{
  "n_kv_head": 10,
  "head_dim": 32,
  "norm_place": "pre",
  "norm_eps": 1e-06,
  "positions": "rope",
  "rope_fraction": 0.25,
  "parallel_block": false,
  "init_std_qkv": 0.0208,
  "init_std_o": 0.0,
  "beta2": 0.98,
  "schedule": "wsd",
  "decay_fraction": 0.614,
  "decay_shape": "linear",
  "final_lr_fraction": 0.1,
  "train_tokens": 590200000
}
Each number is 128 + 24 x the weight over its row's rms, rounded and kept within 0 to 255. Layers, rows and columns count from 0. The size above them is the row's rms in percent of the matrix's.

# layer 9 attention key, 320x320, rms 0.0592, rows 150-159, columns 160-319
size [ 92 104 101  91  91  96  94 101  98  93]
[[133 117 133 125  89 128 134 126 130 134 146 125 124  90 110 120 143 149 142  98 120 118 149 149 160 102 144 164 107 125 120 121 144 133 158 112 115 140 121  92 177 177 161 157 123 187 124 123 162 131 164 135 109 131 144 120 145 114 167 121 103 142 107 147 147 158 103 169  84 140 110  88 113 150 138 108 126 115 130 133 166 109 119 110 140 155 144  99 134 170 121 131 124 143 101 110 144 164 119 148 142  64 157 128  71 114  84 120 108 129 142  89 127 112 131 120 143 112 108 183  99 195 103 125 117 147 121 151 123 153 148 103 183 121 157 130 166 144 131 126 138 118 105  86 115 122 120 161 141  68 106 122 121 137 123  86 153 137 178 128]
 [149 163 120 111 163 137 187 123 127 110 151 121 120 129 108 120 106 153 119 142 140 116  88 127 180  98  93 120  94 103 129 119 124 165 155 102 129 143 123 151 150 142 143 142 112 109 144 154  73 141 133 135 133  81  98 123 112 125 122 132  82 151 158  98 125 117 164 174 162 127 112 167 135 141 153 115 178 122 118 171 104 150 162 130 136 148 131 164 131  76 169 148  87 130 130  95 140 124 147 140 119 129 142 134  69 131 112 124 134 149 129 143 118 139 108 110 135 138 106 115 160  99 110 149 105 157 131 141 169 153 172 130 131 170 195 102 120 144 155 175 133 118 122 129 151 152  77 166  87 153 124  91 137 107 151 121 111 124  97  94]
 [118 116  90 113 122 139 158 144 122 125 101 108 109 114 122 138 138 156 102 162 109 115 143 106 128 114 153 147 135 173 119 158 161 171 121  88 146  97 161 148 102 110 113 142  89 139 125 151 148 158 155 143 125 102 107 138 126 153 155 106  99 116 159 169 144 172 156 126 129 145 128 134 113 152 141 140 151 126 130 112 145 151 124 140 119 103 154  83 134 123 131 129 175 116 138 121  98 135 102 143  90 120 141 167 105 127 133 141  89 118 134 104 160 121  85 120 150  88 144 175 113 120 134 154 110 103 164 122 120 181 150 104 147  81  92 149 140 122 105 139 122  63  94 149 152 158 115 140 151 189 160  99  88 139 107 148 135 122 133 122]
 [112 145  91 124 142 132  82 128 164 127  88 107 135 123 106  99 108  87 132  71 111 111 101 110 134 141 147 148 105  87 150 132 143 101 152 137 131 133 119 115 117 184 123  59 122 100 179 165 153 175 139 136 137 165 122 131 109 139 105 119 147  89 134 106 151 134 122 133 162 136 149 121 137 154 111 133 150  95 128 136 116 126 147 154 131 115  87 165 120  84  70 115 126 117 150 138 137  80 107 119 123 116 152 147 135 112 129 144 112 150  96 134 134 150 152 163 130 139 139 154 121 139 135 117 148  95  98 141 140 147 137 133 103 118 138 168 136 121 102 124 147 102 164 144 172 112 145 145  70 132 123 160  82 102 172 131 136 133 162 110]
 [137 150 132 155 121 111 123 121 129 171 174 107 155 110 120 122  95 104 112  98 112 102 132 132 159 121 107 137 133 129 143 124 170 131 161 120 105 129 121 108 131 143 123 130 105 136 143  58 189 127 125 100 103 111 160 113 103 142 132 121  96 155 114 120 119 143 119 110 152 143 124 139 157 136 136 115  89  94 112 122 116 135 110 174 129 133 140 119 123 108 152 102 166 116 125 136 136  90 113 126 134 168 140 159 139 127 135 127 112 127 117 156 156 102 115 124 160 132  98 122 158 136 137 102 126 170 110 196 127 120 120 146 120 140 118 164 115 105 150 104 138 171 108 171 112 115 130 140 146  69 131  89 128 133 151  91 133 161 151 100]
 [ 50 140 111 126 129 118 170 144 105 105 117 126 123 105 102 124  98 113 105 105 172 116 155 120 172 120 110 119 126 127 171 166 126  81  76 140 105 132 129 137  90 133 140  77 150 124 121 121  85 133 127 163 129 158 113 130 133 133 123 139 171 125 136 105 159 129 128  96 146 112 137 134 107 141 126 152 152 145 151 153 128 127 153 114  88 160 102 108 153 114 149 132 126 145  92 145 119 152 107 149 137 134 115 108 129 149 144 128 145  93 131 165 109  84 118 147 179 136 113 114 132 110 101 130 116 114 108 142 150 183 162 112 163 147 119 114 128 125 146 128 175  94 116 163 101 142 115 118 134 161 131 109  74 146 127  93 141 117 143 124]
 [111 143 153  77  71 148 142 132 102 122 125  93 116 101 158 142  92 120 119 147 150 149 129 127  94 137 124 164 150 150 148  84 136 125 129 118 162 131 130 134 101 118 136 133 105 158 109 127 124 130 120 171  85 109 106 181 138 162 125 164 122 116 136 168 134 137 122  60 180 158  95 107 140 123 115 117 114 133 138  91 132 122 103 121 122 146 119 142 151 128 119 106 102  83 153 152 118 114 160  97 179 137 136 141 111 144 145 127 131 155 114 140 172 112 134 132 133 141  93 113  85 102 164 126 118 123 117 120 114 143 101 160 108  99  68 102 156 123 128 110 136  97  89 181  85 117 150 137  86 119  82 161  82 142  94 110 160 131 147 127]
 [117  90 152  94 114 133 130 128 150 100 107 172 131 112 123 139 111 141 114 141  92 183 131 115 129 139 125 122 142 102 113 127 146 124 103 147 129 152 120 142 111 143 107 116 113 128 154 161 141 145 139 120 110 129 116 171 144 100 131 150 141 130 101 100 147 103 103 172 148 139 138 110 143 160  89 124 157 117 136 154  85 129 109  81 180 124 139 161 139 137 147 147 120 138 102 147 137 118 124 121  83 140 117 153 136 148 139 123 108 105 130 124 156 143 104 123 135 135 124 117  80 136 132 169 119 130 143 121 133 137  96 140 168  91 126 131 134 169 153 109 172 146 108  89 138 105 144 134 137 172  92 112 130 157  99 100 164 151 120 133]
 [147 108 115 122 133 158 154 102 166  96 148  95 166 101  79 144 144  87 139 118  99  99 120 142 118 150 127 157 114 122 126 134 139 113 131 110 133 136 183 157 121 139 131 163 109 102 116 137 132 110 169  99 132 145 132  94 139 129  85 117 110 135 167  85 109 123 101 116 105 188 108 155 123 126  99  78 160 136 101 133 118 143 123 158 134 110  94 157 131 140 128 120 132 129 182 102 126 175 131 108 154 102 121 116  92  73 152 113 116 168  95 139 147  80 172  90 118 153 121 114 166 133  92 104 136 111 105 144 127 118 163 107 140 127 126 134 126  78 136 162  83  93  76 206 107 106 146 125 147 143 126  97 132 114 132  86 146 145 128 122]
 [141 161 133 115 133 121 144 171 126 148 104 123 101 127  98  78 129 148 102 107 154 139 164  88 107 143  97 152 119 130 142 127 122 143 167  97 122 159 158 119 165 103 116 138 136 136  83  93 108 121 112 100 173 129 158 127 163 135  92 105 157 154 106 108 117 105 109 113 128 119 147 136 109 143 161 146 133 111 136 130 115 134 121 143 134 154 133  87 159 121 141  81 180 195 107 160 103 170 146 146 146 147 140 132 129 177 119 126 181 133 155  80 157 142 129 114 136 130 141 121  88 153 145 143 120 119 105 108 130  99 138 122 131 128 127 115 146 139  86 156 102 144 116 123 156 118 108 173 124 120 166 115 110 149 143 149 137 162 133 163]]
# layer 9 attention query, 320x320, rms 0.0587, rows 151-159, columns 160-319
size [ 92  97  85  84  95  90  96  98  92]
[[112  88 114 139 125 137 125 113  89 130 126 108  83 117 122  83 116 144 110 160  71 105  96 118 137 117  98 167 116 151 161 104 119 150 143 136 115 199 102 142 148 119 128  99 185  96  99 118 132  87 142 166 160 111 174 153 103 130 143 115 124 130 158 167 127 165 142 160 102 106 124  99  97 110 141 123 131  96 127 180 125 164 149 203  84 104 145 144 122 143 168 156 104 131 108 107 160 141 138 143 142 133 134 139 133 132 155 114 105 142 131 125 106 133 124 127 158 134 115 103 165  84 146 124 153 144 120 113 157 150 115 152 121  96 139 151 113 165 139 158 152  79 149 100 127 108 111 118 120 138 125 113 183 102 113  93 126 134 128 113]
 [104 157 108 140  98 146 132 152 149 113 163 153 135 163 174 107 144  82 112 160  82 108 102 126 139 151 140 147 114 112 106 172 125 136 147  85 167 105 134 173 119 126  86 107 120 134 156 127 151 140 141  98 141 105 119 141 157 167  96 132 104 102 148 114  83 157 117 141 149 147 146 143 167 165 155 157  75 160 109 146 134 154 124 117  97 129 100 114 161  76 174 138 114 130  98 113 159  78 116  89 125 131 142 175 152 134 110 100 100 134 111 142 154 160 105 102 135 149 121 134 151 165 128 160  86 117 141 130 107 135 137 139 159 138 164 132 101 155 101  79 118 113 166 177 153 130  98 159 161 155 153 107 135 160 129 135 118 132 131 125]
 [145 161 132 147 167 124 107 135 149 125 113 109 111 140  84 151  87 167 112 142 111  97 140 115  95  77 100 139 124 126 102 121 115  73 128 120 130 138 109 129 111 132 164 149 142  99 150 170 143 100 193  89 133 152 104 137 150 111 101 137 137  78 106 107 111 131 151 101 165 131 116 156 129 135 140 141 117 129 127  98 131 111  87 121 129 130 108 103 106 147 121  67 163 130 125 141  86 129  82 153 171  95 141 147 143 113 183 181 120 142  80 111 135 114 157 128 101 110 153 142 151  79 155 123 153 136 122 133 136 160  95 130 113 129 102 144  96 136 156  88  93 139 107 168 172 132 115 118  93  97 103 179 125 129 165 142 154 151  89  96]
 [105  85 189 126 157 138  91 110  91 101 174 105 111 121 132 173 162 116 112 149 106  80 120 120 121 181 151 100 114  97 138 116 138 120 152  94 130 138 114 145 138 126  91 102 130 124 104 126 113 135  82 152  91 135 120 103 102 124 140 136 133 151 157 156 155 171 130 148 117 137 135 164 146 139 130 131  88 151 166  98 167 142 146 161 126  90 116 147 119 144  85 140 133 140 157 135 175 126  91  87 146 122  72 143 152 160 105 134 121 132  93 130 104 113  77 103 116 108 150 104 173 125  87 132 149 137 101 143 124 174 170 109 135 113 124 112 113 119 141  80  80 148 172 158 102 112 129 156 101 114 100 140 164 140 156 159 145 157 111 153]
 [131 142 118 127 137 193 110 112  95 153 119 106 118 146  98 122 108 156 123 120 106  91  79  90 111 116 134 119 110 143 153 133 134 138  98 134 134 165 117 160 117 111 123 109 110 109 138 128 138 140 109 155 148 168 143 154 108 109 184 124 131 100  79 137 170 119 157  97 129 171 138 115 118 129 138 132 161 167 137 113 143 118 123 125  90 123 105 127  77 148 151 148 141 156 149 118 126 111 109 168 181 108 154 153  96  87 121 118  97 119 134 103 152 143 108 106 120 110 116 152 118 130 134 121 125 125 100 191 150 134 165 126 140 159 111 143  90 112 108 115 123 116 158 176  87 117 115  90 143 186 140  76  76 140  90 121 154 106  95  91]
 [144 139 135 143 116 134 157 147 145 156 156 157 193 141 201 177 131 154 119 136 128 120 118 127  88 154 103  99 153  73 125 110 128 108 104 105 104  98  86 146  98 171  68 115 102 129 132 156  98 129 114 101 103 152 125 140 106 146 108 127 107 151 123 146 130 151 131 108 132 118 105 138 146  87 118  90 134 118 142 137 113 109  72 161 114 115 103 160 145 168 141 163 177 104 130 126 132  88 114 108 152  94 137 124 105 114 126 147 128 155 107 148 108 109 152 138 123 162  94 155 118  86 137 158 171 115 123 132 135 150  91 158 122 113 128  72 149 152 118 155 108 167 115 120 124 171 112 155  75 110  85 121 110 172 138 161 117 105 121 135]
 [114  83 110  88 136  95 126 143 183 103 171 155 145 122 181 112 136 137 116 144 139 143 105 161 144 124 121 139 128  89  99 110 128  60 147 140 168 170 136 141 109 104 126  87 141 159 140 158 179 125 141 116 136 147 149 149 119 143  83 145 191 104 113 149  83 122 133 138  99 115 141 134 102 138 131  83 149 119 173 179 163 120 104 111 196  92 121 133 104 121 136 117  87 145 111 157 114  87 122 127 129 154  91 101 134 116 107 137 138 152  93 149 170  92 114  74 129 124 113 131 153 166  79 162 131 109 154 112 144 124 136 129 156 152  82 159 145 126 167 136  99 145 157 138 109 138 151 128 120 176 121 117  77 118 134 113 175 120 143  92]
 [171 120 101  96 152 147 117 159 129 120  91  82 140 129  84 138 109 115 133  83 118 110 114 129 132 145 154 163 145 119 169 137  98  99 125 135 137 128 138 141  68 152 105 143 152 108  92  80 165 121 123 116 111 123 202 151 117 115 112 109  75 139 138 116 107  89 142  91 171 162 150 138 149 130 130 108 130 130 131 133 174 147 106 150 114  88 136 153 144 129 123 112 109 130 140 108 155 140 114  91 164 124 121 138  99  88 134 165  96 129 105 161 165 140 159 122 156 117 112  97 149 139 147 115  86 120 135 150 150 151 103 123 180  48 114 146 152 141 134 120 163 131 128 142 113 103 203 103 165 119  76  89 117 111 110 147 104 114 155 130]
 [134 159 126 158 126 136  94 126  99 119 150 126 156 145 213  91 128 105  83 155 155 114 129  96 101 126 102 156 167 131  94 143 111 156 180 130 132 128 162 116 120 115 110 146  86 117 130 155 122 151  91  88 144 182 142 124 107 130 105 145 120 141 119 153 133 118 144 113 141 104 110 145  90 135 135  88 177 106 120 131 132 151 129 147 111 103 146 105  99  97 183 131 123 156  85 151 111 144 125 169 137  81  95 133  93 104 117 168 160 147 139 139  92 157  73 115 146 131 109 144 127 157 148  86  92 101 148 108 117 122  82  90 107 143 155 177 139 169 120 157 132 129  88 118 128 124 123 127 114 158 112 178 117 133 133 131 163 129 126 115]]
# layer 9 attention value, 320x320, rms 0.0765, rows 128, columns 160-319
size [ 90]
[[125  94 128 178 138 112 105 146 104 119 117  88 121  97 127 157 146 179 163 148 166 128 152 127 120 161 136 132 124 109  76  88 158  83 128 131 112 105 165 113 139 184 159 129 111 143 113 118 118 113 147 126 109 171 156 111 132 105 142 157 121 170 101 115 146 147 110 103 172 140 125 156 145 143 129 152  95 133 122 108 141  83 110 100  90 148 119 106 131 124 109 146 129 165 100 126 148 121 135 124 116 103  87  99 141 137  93 130 103 135 110 120 125 131 135 148 130 122 107 121  61  97 100 163 158 112 131 124 121  97 120 141 110 152 153 127 135 108 118 135 100 164  75  97 111 146 167 136 125 125 149 119 136 113  83 113 126 143 164 132]]